python train.py --decay_shape="pow" --train_tokens=253800000 --max_steps=7746
Each number is 200 + 30 x the weight over its row's rms, rounded and kept within 0 to 999. Layers, rows and columns count from 0. The size before them is the row's rms in percent of the matrix's.

# layer 12 attention value, 256x224, rms 0.126, rows 241-255, columns 56-111
119,156,222,227,173,198,224,251,257,192,193,173,203,227,215,197,171,149,212,213,231,169,167,212,235,215,173,212,165,174,186,191,181,250,193,132,193,196,195,196,192,177,219,212,196,238,116,208,189,229,189,215,158,199,176,216,186
105,185,205,200,220,172,200,172,207,142,200,223,181,225,223,212,207,167,156,215,149,233,175,190,125,232,228,240,154,169,210,155,171,144,211,196,198,198,160,205,224,220,214,225,232,176,216,144,209,171,236,169,184,228,220,177,193
115,184,181,165,182,195,226,259,231,228,170,166,210,195,185,176,187,194,252,175,152,180,207,218,221,186,246,144,254,187,208,183,174,211,212,148,170,177,233,142,211,220,204,233,228,197,184,169,226,233,164,184,207,185,215,199,197
116,249,168,216,201,169,190,235,217,175,229,237,218,178,224,184,219,236,231,215,161,177,177,174,242,163,257,166,214,217,246,207,195,252,187,193,215,176,197,180,162,191,192,153,237,213,202,206,200,246,151,203,171,217,172,179,211
117,171,250,250,207,234,245,203,143,240,214,195,265,209,240,199,172,232,230,215,178,157,190,172,182,174,263,221,209,239,207,144,203,253,267,182,182,165,195,220,141,229,192,227,157,165,198,177,148,211,170,225,224,185,207,191,163
114,214,193,193,173,162,252,205,220,181,203,151,215,176,216,191,184,170,179,234,186,227,202,178,227,173,160,189,187,194,190,186,197,200,261,181,222,185,189,217,229,203,173,244,224,210,213,226,249,232,181,210,149,238,259,202,205
115,176,200,184,171,137,219,227,221,230,181,200,188,200,185,204,216,161,265,178,162,196,213,230,199,232,256,193,172,171,213,235,263,154,179,191,241,151,222,180,212,157,189,215,186,169,204,171,199,245,230,231,232,202,200,233,194
103,192,249,184,186,205,197,171,217,203,153,210,259,216,174,301,261,180,209,214,221,166,246,148,189,226,214,172,214,238,189,243,211,208,156,205,142,234,206,206,230,214,185,179,125,197,189,183,214,212,229,172,222,203,164,151,152
113,243,235,170,216,180,197,178,174,165,212,149,196,145,207,183,229,184,181,193,211,178,266,207,178,224,174,252,165,208,221,238,228,184,215,156,215,172,219,253,243,159,198,149,205,174,164,225,174,156,235,209,171,220,195,228,174
116,199,218,172,227,249,221,201,223,158,199,206,141,192,133,158,155,261,186,158,206,205,232,203,213,218,218,189,208,149,200,193,161,217,216,191,193,163,171,200,196,233,167,198,182,198,175,181,235,171,161,205,196,144,201,200,199
114,219,193,171,193,226,212,223,258,195,191,215,194,204,223,151,237,186,179,148,198,191,190,171,224,228,215,143,167,206,133,201,184,180,193,239,255,165,233,222,181,166,213,190,200,131,190,211,179,191,167,200,226,181,136,182,234
108,236,168,194,167,208,251,202,229,233,233,231,216,157,173,148,221,225,189,233,177,193,217,187,210,205,187,151,182,221,200,217,185,247,135,211,206,178,180,164,198,254,190,207,209,227,218,199,223,237,249,175,199,183,202,174,177
114,152,211,182,175,183,223,194,214,241,234,181,185,180,205,201,160,200,213,228,177,214,196,191,181,153,191,253,182,217,182,172,173,144,222,178,187,231,225,180,232,192,151,200,217,166,175,191,218,199,218,252,172,199,261,198,178
115,191,187,243,195,220,218,180,212,249,246,213,197,254,195,181,225,179,197,179,191,162,201,190,208,189,235,224,208,241,155,245,187,214,214,186,218,192,189,164,188,195,221,190,189,249,227,187,204,230,207,190,158,192,190,209,162
112,227,196,179,204,219,181,229,140,197,194,193,154,201,174,179,187,195,213,202,183,163,195,246,257,203,223,201,223,200,237,189,154,244,167,215,150,206,214,218,185,178,161,197,179,232,225,272,208,195,166,165,211,199,216,179,177
# layer 12 attention output (transposed), 256x224, rms 0.114, rows 241-255, columns 56-111
118,204,151,177,201,186,187,177,263,231,209,203,210,152,212,228,204,200,198,212,142,203,180,198,222,158,205,121,242,193,189,195,162,208,175,165,206,219,187,200,199,209,161,190,231,166,219,194,196,202,173,179,198,161,177,207,217
110,187,179,189,186,198,228,162,207,200,235,229,142,217,187,237,190,190,208,239,212,159,199,168,181,216,223,238,194,183,211,229,174,201,180,171,169,200,156,143,207,255,198,136,203,170,237,249,212,167,230,217,214,185,231,283,171
113,178,212,249,180,195,205,208,234,177,234,215,232,220,194,195,245,170,181,109,166,218,210,219,194,158,221,211,254,246,176,222,242,212,204,207,135,202,217,161,199,232,175,167,203,164,248,178,202,215,164,196,209,259,210,160,213
115,195,144,244,192,173,189,220,206,231,199,181,250,235,201,218,245,213,252,147,192,192,201,234,234,151,229,204,232,191,152,213,134,245,246,201,218,189,250,193,162,199,203,151,174,228,193,187,165,183,215,187,212,169,242,188,214
114,195,177,253,212,187,245,202,154,223,250,210,195,249,188,211,217,235,199,148,203,160,221,194,193,159,251,184,187,263,208,211,205,224,202,180,206,224,223,192,203,219,183,228,243,159,178,199,220,232,234,179,224,196,177,155,165
110,129,201,191,258,222,171,198,221,201,181,177,128,212,218,231,181,209,258,217,236,176,188,149,239,205,187,181,239,194,145,225,223,209,212,223,269,198,184,233,198,119,229,195,223,233,242,224,155,245,189,185,155,228,234,194,228
114,181,182,195,266,216,214,133,193,242,194,219,231,169,202,225,137,199,239,190,201,230,185,197,191,233,190,192,137,221,184,178,187,238,215,167,157,228,213,233,193,176,250,168,231,203,254,222,239,185,203,177,206,193,206,197,173
106,280,212,200,265,212,157,176,204,210,151,237,223,228,214,204,194,157,213,198,218,206,187,193,174,219,206,192,165,177,238,145,229,204,203,185,226,222,181,199,217,269,219,202,148,238,166,125,179,226,239,200,204,233,231,200,155
113,192,191,152,193,259,245,185,251,248,203,193,183,188,234,192,160,151,202,253,203,223,215,216,226,189,166,206,205,216,178,222,175,220,206,199,191,200,217,218,277,161,148,231,216,131,260,165,170,185,216,204,211,181,224,219,203
115,201,197,186,195,232,184,225,174,155,210,158,193,208,181,230,163,203,166,169,205,104,184,206,184,187,229,220,206,195,240,221,173,187,196,148,190,277,179,204,246,251,263,171,187,172,231,187,168,208,195,218,227,235,184,238,244
117,200,175,236,157,229,224,233,225,228,148,188,198,228,211,209,143,183,168,200,193,154,181,204,234,230,172,174,181,189,173,261,241,215,195,190,203,170,209,257,189,225,189,238,252,262,226,151,144,167,171,239,189,187,224,195,173
110,244,152,187,200,195,188,238,199,225,222,126,157,188,146,220,195,190,230,204,171,167,249,186,214,160,225,209,193,206,224,233,216,285,201,208,208,183,179,137,242,190,220,269,201,268,179,156,192,193,258,166,228,243,211,217,227
109,247,154,175,248,215,191,218,169,181,200,150,188,206,214,160,251,211,259,204,201,203,179,191,211,186,171,268,193,277,195,135,177,200,207,187,196,224,177,187,222,180,181,187,151,211,239,172,246,224,169,215,182,207,166,204,161
112,155,191,141,167,179,158,209,225,278,158,269,178,259,177,206,187,210,216,184,197,212,175,204,186,199,170,139,208,189,218,184,212,220,186,202,169,216,231,181,188,240,163,207,181,244,150,167,164,194,222,168,200,227,211,175,140
111,212,197,183,208,190,166,206,218,164,227,206,204,200,190,236,198,242,206,122,178,232,214,212,188,179,224,246,160,225,184,165,206,205,160,225,195,226,263,176,223,152,220,223,218,108,159,217,167,226,177,207,201,150,169,180,265
# layer 12 MLP up, 896x224, rms 0.114, rows 0-47, columns 56-111
097,260,194,208,221,235,191,223,273,128,186,201,170,176,202,210,204,212,166,218,168,240,191,201,256,178,162,202,194,213,229,217,196,166,241,201,245,190,225,178,216,159,201,229,181,161,189,194,168,203,241,185,261,174,146,199,182
112,218,190,190,175,231,203,177,163,255,160,209,189,255,207,167,172,208,114,248,164,248,186,247,178,196,164,238,172,211,190,268,157,174,152,225,180,209,209,168,241,178,263,143,228,182,188,204,176,227,184,214,222,212,203,234,170
096,193,222,169,163,189,140,164,193,217,151,187,207,246,264,242,193,201,238,175,192,165,252,186,209,221,166,211,226,178,160,192,204,172,188,171,259,180,190,175,175,245,237,159,232,183,196,207,250,173,205,139,218,190,221,171,184
117,190,182,209,199,180,147,184,204,249,204,185,218,197,216,176,279,235,173,186,211,201,198,189,189,187,170,216,150,237,156,205,204,179,204,235,183,201,198,194,175,156,165,175,190,203,212,239,182,216,203,181,205,198,230,159,180
092,183,210,225,235,212,168,215,175,201,190,249,220,147,200,191,207,221,186,196,199,182,150,162,199,191,233,248,198,88,205,237,191,214,184,225,158,216,158,209,207,242,180,223,231,220,185,233,183,198,252,164,235,187,193,160,191
110,194,206,196,251,245,188,174,217,195,223,141,174,239,242,213,223,136,222,252,240,179,294,256,181,145,202,188,167,267,166,210,152,170,197,199,226,187,179,247,184,183,220,202,188,196,203,202,198,189,210,155,205,246,222,182,220
099,182,243,220,254,204,207,193,163,167,192,173,168,235,185,195,197,244,198,224,167,251,255,236,231,230,215,139,201,156,170,194,197,168,186,240,244,185,184,157,150,231,229,220,182,167,256,192,186,217,216,227,206,220,179,167,160
104,229,144,229,258,194,242,217,187,166,210,132,162,254,175,192,209,191,260,131,205,222,200,177,167,196,277,231,260,245,140,190,199,206,191,205,186,241,127,224,151,151,140,165,222,209,162,236,238,180,246,211,172,227,157,203,185
093,246,214,137,191,192,185,185,186,208,158,169,178,264,187,219,247,167,191,183,151,154,256,180,199,196,217,196,249,241,145,199,243,251,197,208,162,217,232,186,207,199,169,206,192,250,223,242,141,192,187,269,200,150,208,213,193
095,231,144,166,205,210,201,165,251,197,168,183,229,242,203,191,180,212,201,243,192,212,196,207,246,216,165,211,159,161,186,176,262,248,180,216,220,238,150,255,202,189,237,214,209,197,192,175,181,170,180,136,219,188,211,157,224
099,183,180,192,210,206,116,237,191,220,174,191,191,219,180,183,237,196,198,174,241,158,189,204,250,223,166,168,181,167,203,208,226,260,191,228,211,176,151,149,136,188,181,228,197,169,213,201,190,206,223,186,156,282,195,221,203
110,188,248,147,203,214,157,164,186,188,218,228,226,221,123,239,196,246,158,246,197,197,225,161,176,216,164,171,220,216,175,277,145,191,205,243,169,232,173,194,208,207,229,192,178,205,189,262,176,214,218,255,178,198,171,241,247
098,160,174,232,245,287,169,160,205,168,182,222,224,222,196,211,192,119,188,208,212,183,178,214,195,143,173,227,188,189,185,152,157,196,223,192,219,224,247,217,229,224,227,210,199,192,171,189,200,191,258,152,257,192,193,235,185
102,148,252,233,241,218,231,259,210,227,186,214,253,196,225,208,220,225,192,208,169,194,185,225,195,191,226,181,169,211,210,194,157,199,231,149,184,138,212,250,194,188,206,162,164,213,188,191,167,195,215,195,196,220,216,237,242
102,181,173,163,164,250,246,215,210,221,244,224,196,192,197,183,184,183,194,164,201,166,189,160,177,220,183,190,171,227,167,227,219,208,228,214,197,222,216,159,172,184,215,216,197,201,254,225,211,178,189,207,232,164,167,190,197
103,199,179,232,199,219,212,185,235,242,194,190,235,192,158,192,206,169,145,231,246,241,209,201,212,186,173,163,180,203,213,182,230,173,205,278,236,183,178,178,204,180,227,189,221,165,203,209,195,204,221,150,163,212,194,268,168
106,215,207,155,200,241,169,192,223,243,214,156,253,199,212,202,182,175,212,243,197,197,220,163,210,194,199,226,229,214,185,170,182,198,201,214,225,274,259,163,136,209,121,235,194,214,228,259,175,188,221,227,204,205,194,152,188
099,235,191,232,221,216,185,258,181,156,199,167,232,211,208,208,185,218,161,223,199,150,186,242,214,211,206,221,134,213,169,179,206,247,193,253,212,162,188,177,205,180,199,202,236,191,138,166,217,187,226,254,182,201,201,167,171
108,203,216,175,172,196,183,186,174,173,223,160,208,182,205,231,130,229,249,262,251,229,216,150,199,197,195,196,188,199,233,246,222,212,201,233,197,170,209,140,187,204,225,211,246,170,179,203,166,211,169,199,243,222,211,170,177
105,180,222,186,216,223,178,186,177,223,154,168,190,198,159,248,161,212,239,237,196,183,204,221,198,192,247,214,232,232,179,147,185,176,239,190,164,215,175,219,171,174,235,176,136,211,234,175,165,200,187,188,242,134,162,216,174
094,185,196,224,223,199,218,218,192,212,243,250,192,253,197,214,215,199,225,206,181,197,183,229,227,169,218,185,248,257,217,176,213,207,176,125,231,214,206,170,203,157,208,195,176,187,248,172,166,229,247,195,255,147,147,149,157
101,119,153,202,231,222,155,231,176,216,202,194,214,194,147,179,153,178,208,198,197,206,205,150,216,212,178,218,209,207,240,229,201,249,181,215,182,239,198,220,180,184,201,173,193,145,226,194,187,272,211,168,203,234,187,209,172
097,221,166,209,224,226,212,255,204,195,189,255,180,215,197,179,221,195,182,152,174,181,170,175,209,186,222,174,173,183,287,153,250,200,133,195,205,204,209,181,185,123,166,129,259,184,173,206,216,186,241,252,232,143,225,234,243
090,292,195,218,219,200,218,241,197,242,186,125,174,193,180,199,239,222,195,215,219,224,164,193,222,193,173,169,192,167,176,206,179,178,239,155,247,156,204,173,185,171,236,206,239,210,212,154,202,225,145,133,160,194,155,206,206
091,166,213,202,206,223,156,177,231,193,221,177,195,212,213,193,184,221,192,219,184,178,177,208,165,173,179,195,200,237,171,222,214,167,216,137,208,191,152,198,174,176,175,185,196,232,265,160,188,207,216,193,173,238,214,209,225
092,188,255,227,251,259,222,199,217,219,237,174,181,201,187,227,216,211,184,221,233,211,164,201,221,182,169,253,168,212,194,184,188,155,190,179,234,219,220,249,217,202,199,154,168,219,171,196,229,215,217,148,216,158,192,201,179
102,186,187,207,245,205,188,202,218,240,222,225,160,215,165,215,191,182,156,226,195,175,166,205,191,230,231,221,183,134,206,187,156,217,160,207,205,174,227,164,178,192,222,213,241,176,168,233,217,195,147,202,193,155,189,203,240
094,181,162,245,207,207,147,161,218,199,187,167,151,152,248,184,242,170,193,211,176,170,169,173,208,179,160,205,262,225,177,163,200,244,270,227,166,216,192,122,184,218,201,210,202,173,161,237,216,188,178,189,211,171,213,228,234
090,174,217,165,220,171,240,147,230,224,242,206,154,148,216,177,128,190,219,194,214,204,200,232,214,232,214,204,206,211,147,168,196,224,233,232,174,144,188,246,174,223,241,157,195,199,161,202,212,222,221,178,182,209,166,163,205
102,182,190,190,204,174,229,235,187,223,200,197,181,185,178,192,198,192,196,226,180,197,214,209,209,251,215,263,179,207,213,172,189,173,142,175,205,265,177,170,189,201,200,192,176,205,214,185,197,218,207,202,200,181,249,175,177
092,164,250,148,215,257,185,187,223,188,202,220,227,176,174,233,224,164,168,169,221,262,157,233,238,147,178,146,213,235,176,226,209,214,181,180,229,175,221,250,142,254,153,232,213,159,183,202,239,192,233,205,168,151,168,185,250
097,195,224,219,177,237,258,205,214,180,220,183,220,199,159,178,183,172,127,177,160,222,171,168,230,205,147,205,160,178,186,157,171,197,242,227,183,205,217,191,144,106,200,219,199,263,197,156,274,199,197,151,165,146,179,250,244
096,147,206,209,185,186,233,227,243,193,148,213,215,209,171,196,193,225,209,223,163,200,224,203,177,230,126,204,214,229,192,188,252,188,231,242,234,153,220,180,166,154,171,218,226,184,212,200,201,222,219,263,225,189,222,179,204
103,138,202,208,242,184,178,220,169,160,185,195,215,219,169,218,189,140,178,160,197,184,223,192,143,218,195,218,154,249,242,176,208,178,156,162,210,157,168,190,211,217,223,192,204,171,173,198,175,259,204,223,193,202,216,191,207
101,216,172,191,182,235,189,192,168,228,245,180,198,175,176,203,151,153,183,194,175,162,204,234,216,171,204,207,240,159,204,203,217,172,238,188,221,203,243,180,236,172,204,244,180,257,156,233,202,258,194,246,214,176,217,154,251
107,185,185,207,150,180,215,192,180,224,226,255,264,257,212,192,189,200,167,171,247,184,153,194,154,198,207,209,193,142,176,266,242,229,236,195,240,226,139,174,189,224,151,190,214,167,207,210,231,144,223,165,236,169,218,194,183
097,214,157,240,215,177,132,178,174,210,224,276,210,197,200,246,219,184,253,180,183,158,234,173,237,201,249,189,170,237,194,201,179,147,207,192,231,222,217,144,157,217,139,230,244,158,132,215,209,195,246,224,228,163,202,210,211
090,227,223,205,245,217,165,162,185,185,223,209,182,161,203,267,161,175,202,230,142,195,235,203,248,141,193,194,215,156,219,205,224,204,161,173,171,203,256,195,193,231,190,226,218,162,192,233,148,156,148,199,215,269,130,213,204
104,154,266,174,145,213,184,190,191,206,217,149,174,221,236,191,184,183,177,196,190,242,199,256,199,195,153,185,145,144,165,175,185,158,198,201,156,261,190,185,205,203,174,232,189,213,263,199,211,236,219,195,216,217,179,219,182
111,203,216,185,212,181,180,118,249,168,189,213,215,164,207,188,176,202,252,235,235,222,211,180,228,236,198,207,249,207,225,230,167,204,175,251,139,213,206,169,217,199,168,172,204,229,224,197,143,250,144,189,203,151,221,231,232
109,233,179,201,232,251,139,178,208,218,207,213,223,194,240,227,244,179,167,155,196,218,225,194,190,226,161,155,215,190,229,229,257,185,174,179,170,206,200,207,229,198,233,164,204,207,212,216,223,213,189,198,219,175,186,153,189
098,224,142,198,272,207,216,182,222,217,201,197,183,217,162,139,202,219,193,204,200,151,191,166,177,241,199,197,189,157,195,210,198,209,175,232,214,249,207,224,175,164,205,231,192,203,196,235,157,255,158,205,229,196,119,171,222
099,190,163,222,196,266,166,202,178,208,213,166,219,225,188,186,197,199,180,223,191,133,162,202,256,155,192,206,175,172,156,196,206,233,186,223,180,198,234,211,166,268,196,204,202,161,207,128,212,175,186,210,181,234,199,204,191
093,280,201,211,195,231,183,258,165,143,209,211,226,236,216,177,194,157,200,198,219,157,214,199,185,217,233,228,197,220,188,241,217,196,170,178,232,238,199,145,238,243,190,166,134,172,211,179,129,230,207,174,262,224,236,212,201
099,218,218,215,205,190,188,232,224,212,192,242,212,214,224,187,200,200,204,225,229,185,220,191,177,212,203,238,191,186,182,205,219,220,230,176,189,266,237,189,215,153,187,230,146,260,171,187,181,211,170,212,194,144,232,199,142
106,210,236,219,202,190,224,220,223,214,216,190,230,170,144,260,219,177,143,200,181,120,206,217,216,201,248,193,217,212,196,167,154,169,196,154,181,194,156,183,190,123,243,196,194,201,213,198,176,197,174,149,211,191,226,222,207
099,164,164,255,219,235,178,157,184,156,233,243,167,238,169,215,176,215,174,184,204,208,239,199,234,170,160,195,162,168,178,139,226,217,169,233,181,172,204,198,199,184,211,255,232,199,184,189,215,206,237,173,210,193,217,211,239
117,197,137,191,198,161,189,248,246,177,158,244,217,202,203,216,190,191,229,143,148,189,194,195,232,198,171,231,194,216,228,217,165,145,241,205,157,218,215,222,196,148,163,197,176,217,197,214,200,203,192,243,162,147,206,183,217
# layer 12 MLP down (transposed), 896x224, rms 0.13, rows 0-46, columns 56-111
101,181,190,210,178,201,217,255,208,238,172,175,178,241,244,205,196,232,224,165,181,154,136,200,118,247,231,184,202,214,270,204,202,217,158,138,203,172,216,223,222,183,209,174,195,222,170,239,179,236,185,197,222,183,210,185,205
099,214,245,224,118,173,160,170,201,174,257,223,214,200,175,193,203,205,228,210,235,165,262,202,190,194,234,188,225,248,194,209,169,210,245,168,253,140,218,211,135,211,176,205,174,190,193,210,148,189,203,177,230,242,183,265,148
101,191,186,203,217,188,241,228,203,196,231,157,196,238,206,198,212,206,207,204,242,209,178,209,245,146,194,166,183,230,184,188,246,204,249,187,244,222,163,221,215,219,229,240,191,182,156,183,213,220,172,220,176,196,200,173,264
110,237,162,176,182,126,188,200,195,196,166,214,195,204,233,164,160,221,173,194,200,205,176,207,186,207,181,153,212,237,219,197,212,197,156,195,131,185,199,214,196,228,226,166,169,180,235,161,224,171,186,236,216,169,213,226,189
103,229,213,263,198,155,213,247,210,204,197,212,240,215,195,216,182,183,201,247,196,222,204,225,169,129,203,216,155,165,178,172,202,268,214,229,204,170,215,263,183,206,214,171,209,206,258,248,204,193,202,95,197,194,245,233,202
102,176,180,125,192,187,163,193,223,185,159,118,194,244,221,236,180,196,191,193,216,214,216,215,215,208,220,240,172,199,188,194,239,180,204,186,260,221,233,170,174,169,207,211,184,187,196,168,170,198,164,232,191,230,255,196,202
087,212,156,146,305,138,129,224,232,248,209,169,178,174,256,185,202,161,193,163,230,167,237,260,233,195,202,267,158,223,196,236,207,214,154,152,134,234,194,215,217,208,206,174,260,191,173,197,157,189,155,167,167,186,212,247,229
098,203,159,185,197,194,153,141,224,207,245,193,199,178,216,188,191,214,204,224,181,155,214,230,173,224,267,193,241,178,154,209,205,172,212,233,191,134,189,218,160,181,183,166,226,146,188,145,217,163,225,142,198,168,181,174,184
093,185,224,208,238,135,226,218,219,129,186,137,195,201,260,165,180,201,153,184,273,235,228,188,209,177,178,247,196,247,204,169,187,157,179,148,212,193,152,219,197,258,182,219,170,188,200,186,176,180,176,203,152,223,241,163,157
092,182,214,183,200,248,243,201,150,281,201,206,216,192,179,191,178,273,176,230,191,156,205,248,211,221,187,170,179,167,180,150,213,254,209,230,197,153,178,233,146,166,212,253,174,221,213,202,247,227,176,194,241,239,268,143,179
088,203,142,171,158,157,209,172,184,250,167,212,143,194,278,161,196,182,158,173,231,204,196,213,204,239,241,216,234,128,221,152,221,188,222,182,219,238,185,142,227,210,206,228,214,187,165,197,211,212,271,207,202,212,170,249,245
141,223,203,213,257,185,216,158,192,208,179,192,217,191,152,238,204,221,146,272,228,187,208,123,198,214,157,199,207,211,194,230,192,203,234,206,253,169,197,128,178,213,205,184,183,184,191,286,178,285,187,220,171,195,207,191,184
092,201,247,185,206,213,248,214,224,234,227,169,244,236,228,154,214,195,141,191,215,212,213,196,181,223,191,196,195,239,155,217,122,215,229,226,167,192,220,168,162,158,200,206,185,231,188,158,207,221,188,263,209,134,200,166,228
105,147,198,201,187,209,188,201,191,203,220,174,182,170,112,221,156,198,169,170,239,180,249,206,144,254,229,201,218,133,190,239,232,223,187,155,174,193,236,157,257,173,206,180,167,203,231,157,210,173,190,170,238,177,186,175,177
095,175,237,230,165,209,175,203,202,221,240,245,238,215,211,166,242,219,171,167,192,239,193,191,174,247,242,204,277,194,118,173,241,185,186,227,238,213,213,149,212,235,234,166,199,190,199,231,203,210,186,235,189,266,184,224,187
099,202,141,185,280,237,255,161,235,178,211,234,182,203,167,178,227,145,216,208,180,194,196,179,245,205,211,166,157,162,200,176,218,145,205,196,224,138,239,239,230,240,199,197,231,191,196,215,227,262,246,203,210,170,261,246,183
106,120,211,225,216,202,137,197,188,187,213,213,173,174,175,218,153,220,176,204,234,159,203,193,138,179,165,185,196,225,216,221,251,267,179,194,207,241,170,181,214,193,204,264,190,244,168,175,227,191,227,236,159,194,211,228,210
094,212,214,201,214,197,199,186,212,230,191,263,220,196,184,163,167,170,221,212,193,208,177,114,175,188,181,204,224,251,203,255,216,145,177,200,207,161,236,205,173,188,131,159,178,232,170,145,249,231,201,178,224,175,208,173,255
104,182,210,165,235,252,205,219,188,217,237,183,204,154,242,221,234,281,172,206,235,203,220,227,224,196,200,232,208,213,227,203,177,234,229,183,180,195,162,237,123,183,184,159,209,193,178,210,153,200,155,222,232,224,218,196,214
094,228,157,202,196,213,207,179,140,219,287,210,231,201,201,223,167,183,184,204,222,190,204,185,226,197,183,144,219,214,197,216,258,229,221,169,237,200,211,224,175,205,158,197,241,180,221,199,207,210,234,243,211,242,275,197,205
093,261,193,175,212,209,211,247,202,197,170,228,205,166,168,150,194,128,153,231,215,236,198,211,207,185,226,243,164,173,188,216,183,129,224,229,181,178,162,227,211,196,183,205,205,212,161,113,251,233,153,165,186,203,226,294,182
105,186,191,201,246,199,169,246,190,236,178,189,185,206,247,203,184,234,203,182,236,233,155,221,188,231,244,235,150,183,238,219,164,195,197,210,170,191,214,193,186,199,172,172,203,145,230,161,236,223,193,232,209,259,215,251,236
091,230,165,177,226,236,192,198,199,200,207,214,179,207,222,195,197,161,218,217,183,160,236,175,177,193,191,212,192,206,223,148,184,264,233,192,202,214,178,190,181,198,221,188,188,232,204,219,197,198,249,217,139,148,189,227,233
097,163,218,136,198,166,217,239,182,199,154,257,214,170,198,249,175,196,257,201,187,203,202,146,231,156,241,147,220,236,255,134,146,226,185,174,160,176,237,226,168,203,175,187,213,147,216,195,145,211,222,261,188,225,228,226,249
095,216,190,191,219,140,220,167,176,179,159,211,195,170,206,160,186,215,224,267,185,197,223,155,220,243,183,187,183,260,194,197,229,213,202,245,214,234,188,186,224,183,176,195,203,206,190,223,173,225,173,173,241,243,174,206,126
101,232,212,180,265,236,176,162,210,203,206,230,207,218,202,209,270,167,234,149,184,194,230,189,239,242,193,217,210,249,224,223,179,250,191,137,224,145,209,210,170,230,134,189,203,223,149,229,210,212,200,247,203,158,191,232,281
101,219,193,177,248,208,184,154,212,198,183,190,200,230,167,216,192,253,196,224,211,138,220,240,186,200,229,186,199,178,173,174,213,231,210,218,180,287,249,195,189,225,227,191,175,207,219,196,168,239,172,188,203,207,251,239,219
093,218,185,250,242,237,175,261,188,206,198,231,187,209,171,211,232,207,187,184,242,184,201,218,212,211,177,205,188,251,203,249,136,224,188,221,198,239,172,193,199,187,224,181,237,199,254,183,223,205,216,154,154,201,218,186,229
092,176,210,185,204,231,200,232,181,216,160,189,229,192,171,197,196,212,190,220,155,209,226,202,157,238,190,254,209,225,229,200,253,222,213,232,180,208,219,165,180,232,168,261,200,202,225,227,188,197,199,150,263,232,187,183,245
110,218,194,216,175,198,185,143,205,201,212,216,257,236,217,189,180,190,193,201,175,221,194,201,262,217,197,199,233,231,234,191,197,222,206,201,179,172,223,237,168,145,155,245,147,213,248,208,179,163,193,228,177,162,209,225,224
101,205,207,225,143,207,189,188,203,160,234,229,234,186,206,206,157,185,231,255,190,232,216,241,176,167,180,142,238,184,211,187,170,224,146,230,247,233,203,226,218,221,252,231,261,202,246,195,189,235,170,203,180,169,201,194,225
099,190,142,243,229,223,245,205,190,250,150,138,207,191,225,205,230,237,165,159,201,224,179,154,192,172,227,254,214,199,189,233,212,241,173,159,158,167,196,208,187,235,223,194,188,271,149,163,210,159,216,215,221,211,173,219,205
100,172,209,192,291,151,243,168,164,208,179,197,153,191,182,223,184,177,196,237,193,155,195,214,172,228,217,209,277,215,228,177,209,194,209,216,233,192,161,210,232,215,202,163,195,226,233,225,205,289,183,182,193,189,179,219,182
096,240,194,154,210,219,173,174,214,232,220,228,232,160,204,212,179,199,167,260,206,199,229,194,222,234,184,234,192,204,177,166,238,188,178,206,198,218,217,215,253,217,235,219,197,218,207,234,175,154,235,147,175,228,221,161,193
102,189,249,189,164,173,232,186,168,195,127,210,178,187,266,230,205,197,173,241,206,202,193,267,183,177,166,204,179,213,162,195,210,171,208,212,187,182,183,201,232,183,210,246,129,184,187,238,176,236,208,179,207,200,197,202,173
093,116,180,188,160,235,224,212,207,236,189,230,172,225,184,215,166,256,187,202,146,161,163,162,129,149,219,205,200,209,170,202,228,222,160,222,163,192,176,170,213,143,236,163,209,205,188,229,256,175,238,192,238,209,219,179,216
100,197,163,212,213,184,146,186,186,154,150,211,198,228,174,275,189,227,247,239,192,200,208,177,142,220,166,225,154,191,201,228,195,208,207,190,214,178,237,162,243,198,238,196,224,136,272,109,148,196,198,194,209,280,206,228,212
095,218,184,143,212,136,220,213,171,223,170,210,165,179,181,198,200,192,243,277,257,128,183,185,199,162,190,196,165,243,220,176,241,199,280,178,213,162,244,195,185,170,198,199,211,129,205,179,147,180,185,183,224,222,216,205,177
100,243,154,180,252,203,205,150,222,199,229,225,190,175,184,197,208,208,198,163,253,146,202,185,211,192,182,201,223,148,217,232,201,218,217,220,216,206,201,153,198,220,230,194,209,189,154,199,170,168,253,200,181,205,224,242,182
119,209,196,153,197,192,148,170,204,201,180,215,269,182,173,218,202,153,254,230,193,181,177,187,219,187,156,231,279,207,206,189,259,255,166,169,172,217,200,251,217,238,153,154,225,168,170,191,223,226,165,235,226,236,201,169,235
105,182,195,203,174,242,184,218,165,191,171,196,231,235,147,227,185,170,207,186,171,243,264,205,210,230,216,196,267,216,239,199,218,191,169,197,214,210,174,126,226,174,202,232,201,172,220,186,171,182,187,189,178,212,208,157,183
089,172,231,203,298,220,139,229,210,207,87,233,206,149,213,222,168,219,180,174,197,152,189,198,204,217,218,241,187,219,169,169,189,193,234,204,234,159,235,198,210,223,182,223,176,146,153,181,213,214,221,192,178,233,214,244,225
109,160,266,280,200,196,218,244,198,185,274,172,161,172,216,164,248,160,231,162,201,188,208,200,180,207,184,214,189,216,199,182,232,198,244,183,220,195,158,205,217,211,161,212,225,260,270,194,214,223,246,171,222,160,192,211,246
096,216,207,185,162,113,197,153,219,194,198,215,194,182,173,222,201,264,208,219,217,199,279,188,194,230,215,182,207,198,180,210,186,141,209,205,194,225,218,179,187,199,176,217,177,169,235,147,227,172,251,195,207,200,169,202,140
094,136,186,196,213,190,246,225,209,205,194,150,160,186,197,203,245,213,196,203,251,191,189,179,205,185,217,183,242,177,241,191,228,203,193,226,182,184,276,230,235,179,240,165,203,150,183,199,174,211,232,166,164,239,201,165,180
101,195,217,238,213,196,259,229,206,216,265,216,207,220,161,205,220,196,183,132,210,195,156,200,196,217,199,249,193,158,171,153,233,214,165,218,255,144,225,150,193,189,169,204,200,195,200,167,218,247,159,225,197,192,239,235,230
096,237,164,183,238,164,206,221,216,172,241,217,208,249,188,164,237,183,253,245,270,233,232,239,245,208,204,190,224,166,191,168,216,140,168,168,171,265,181,127,224,192,189,232,207,183,160,200,206,222,161,111,229,196,178,164,192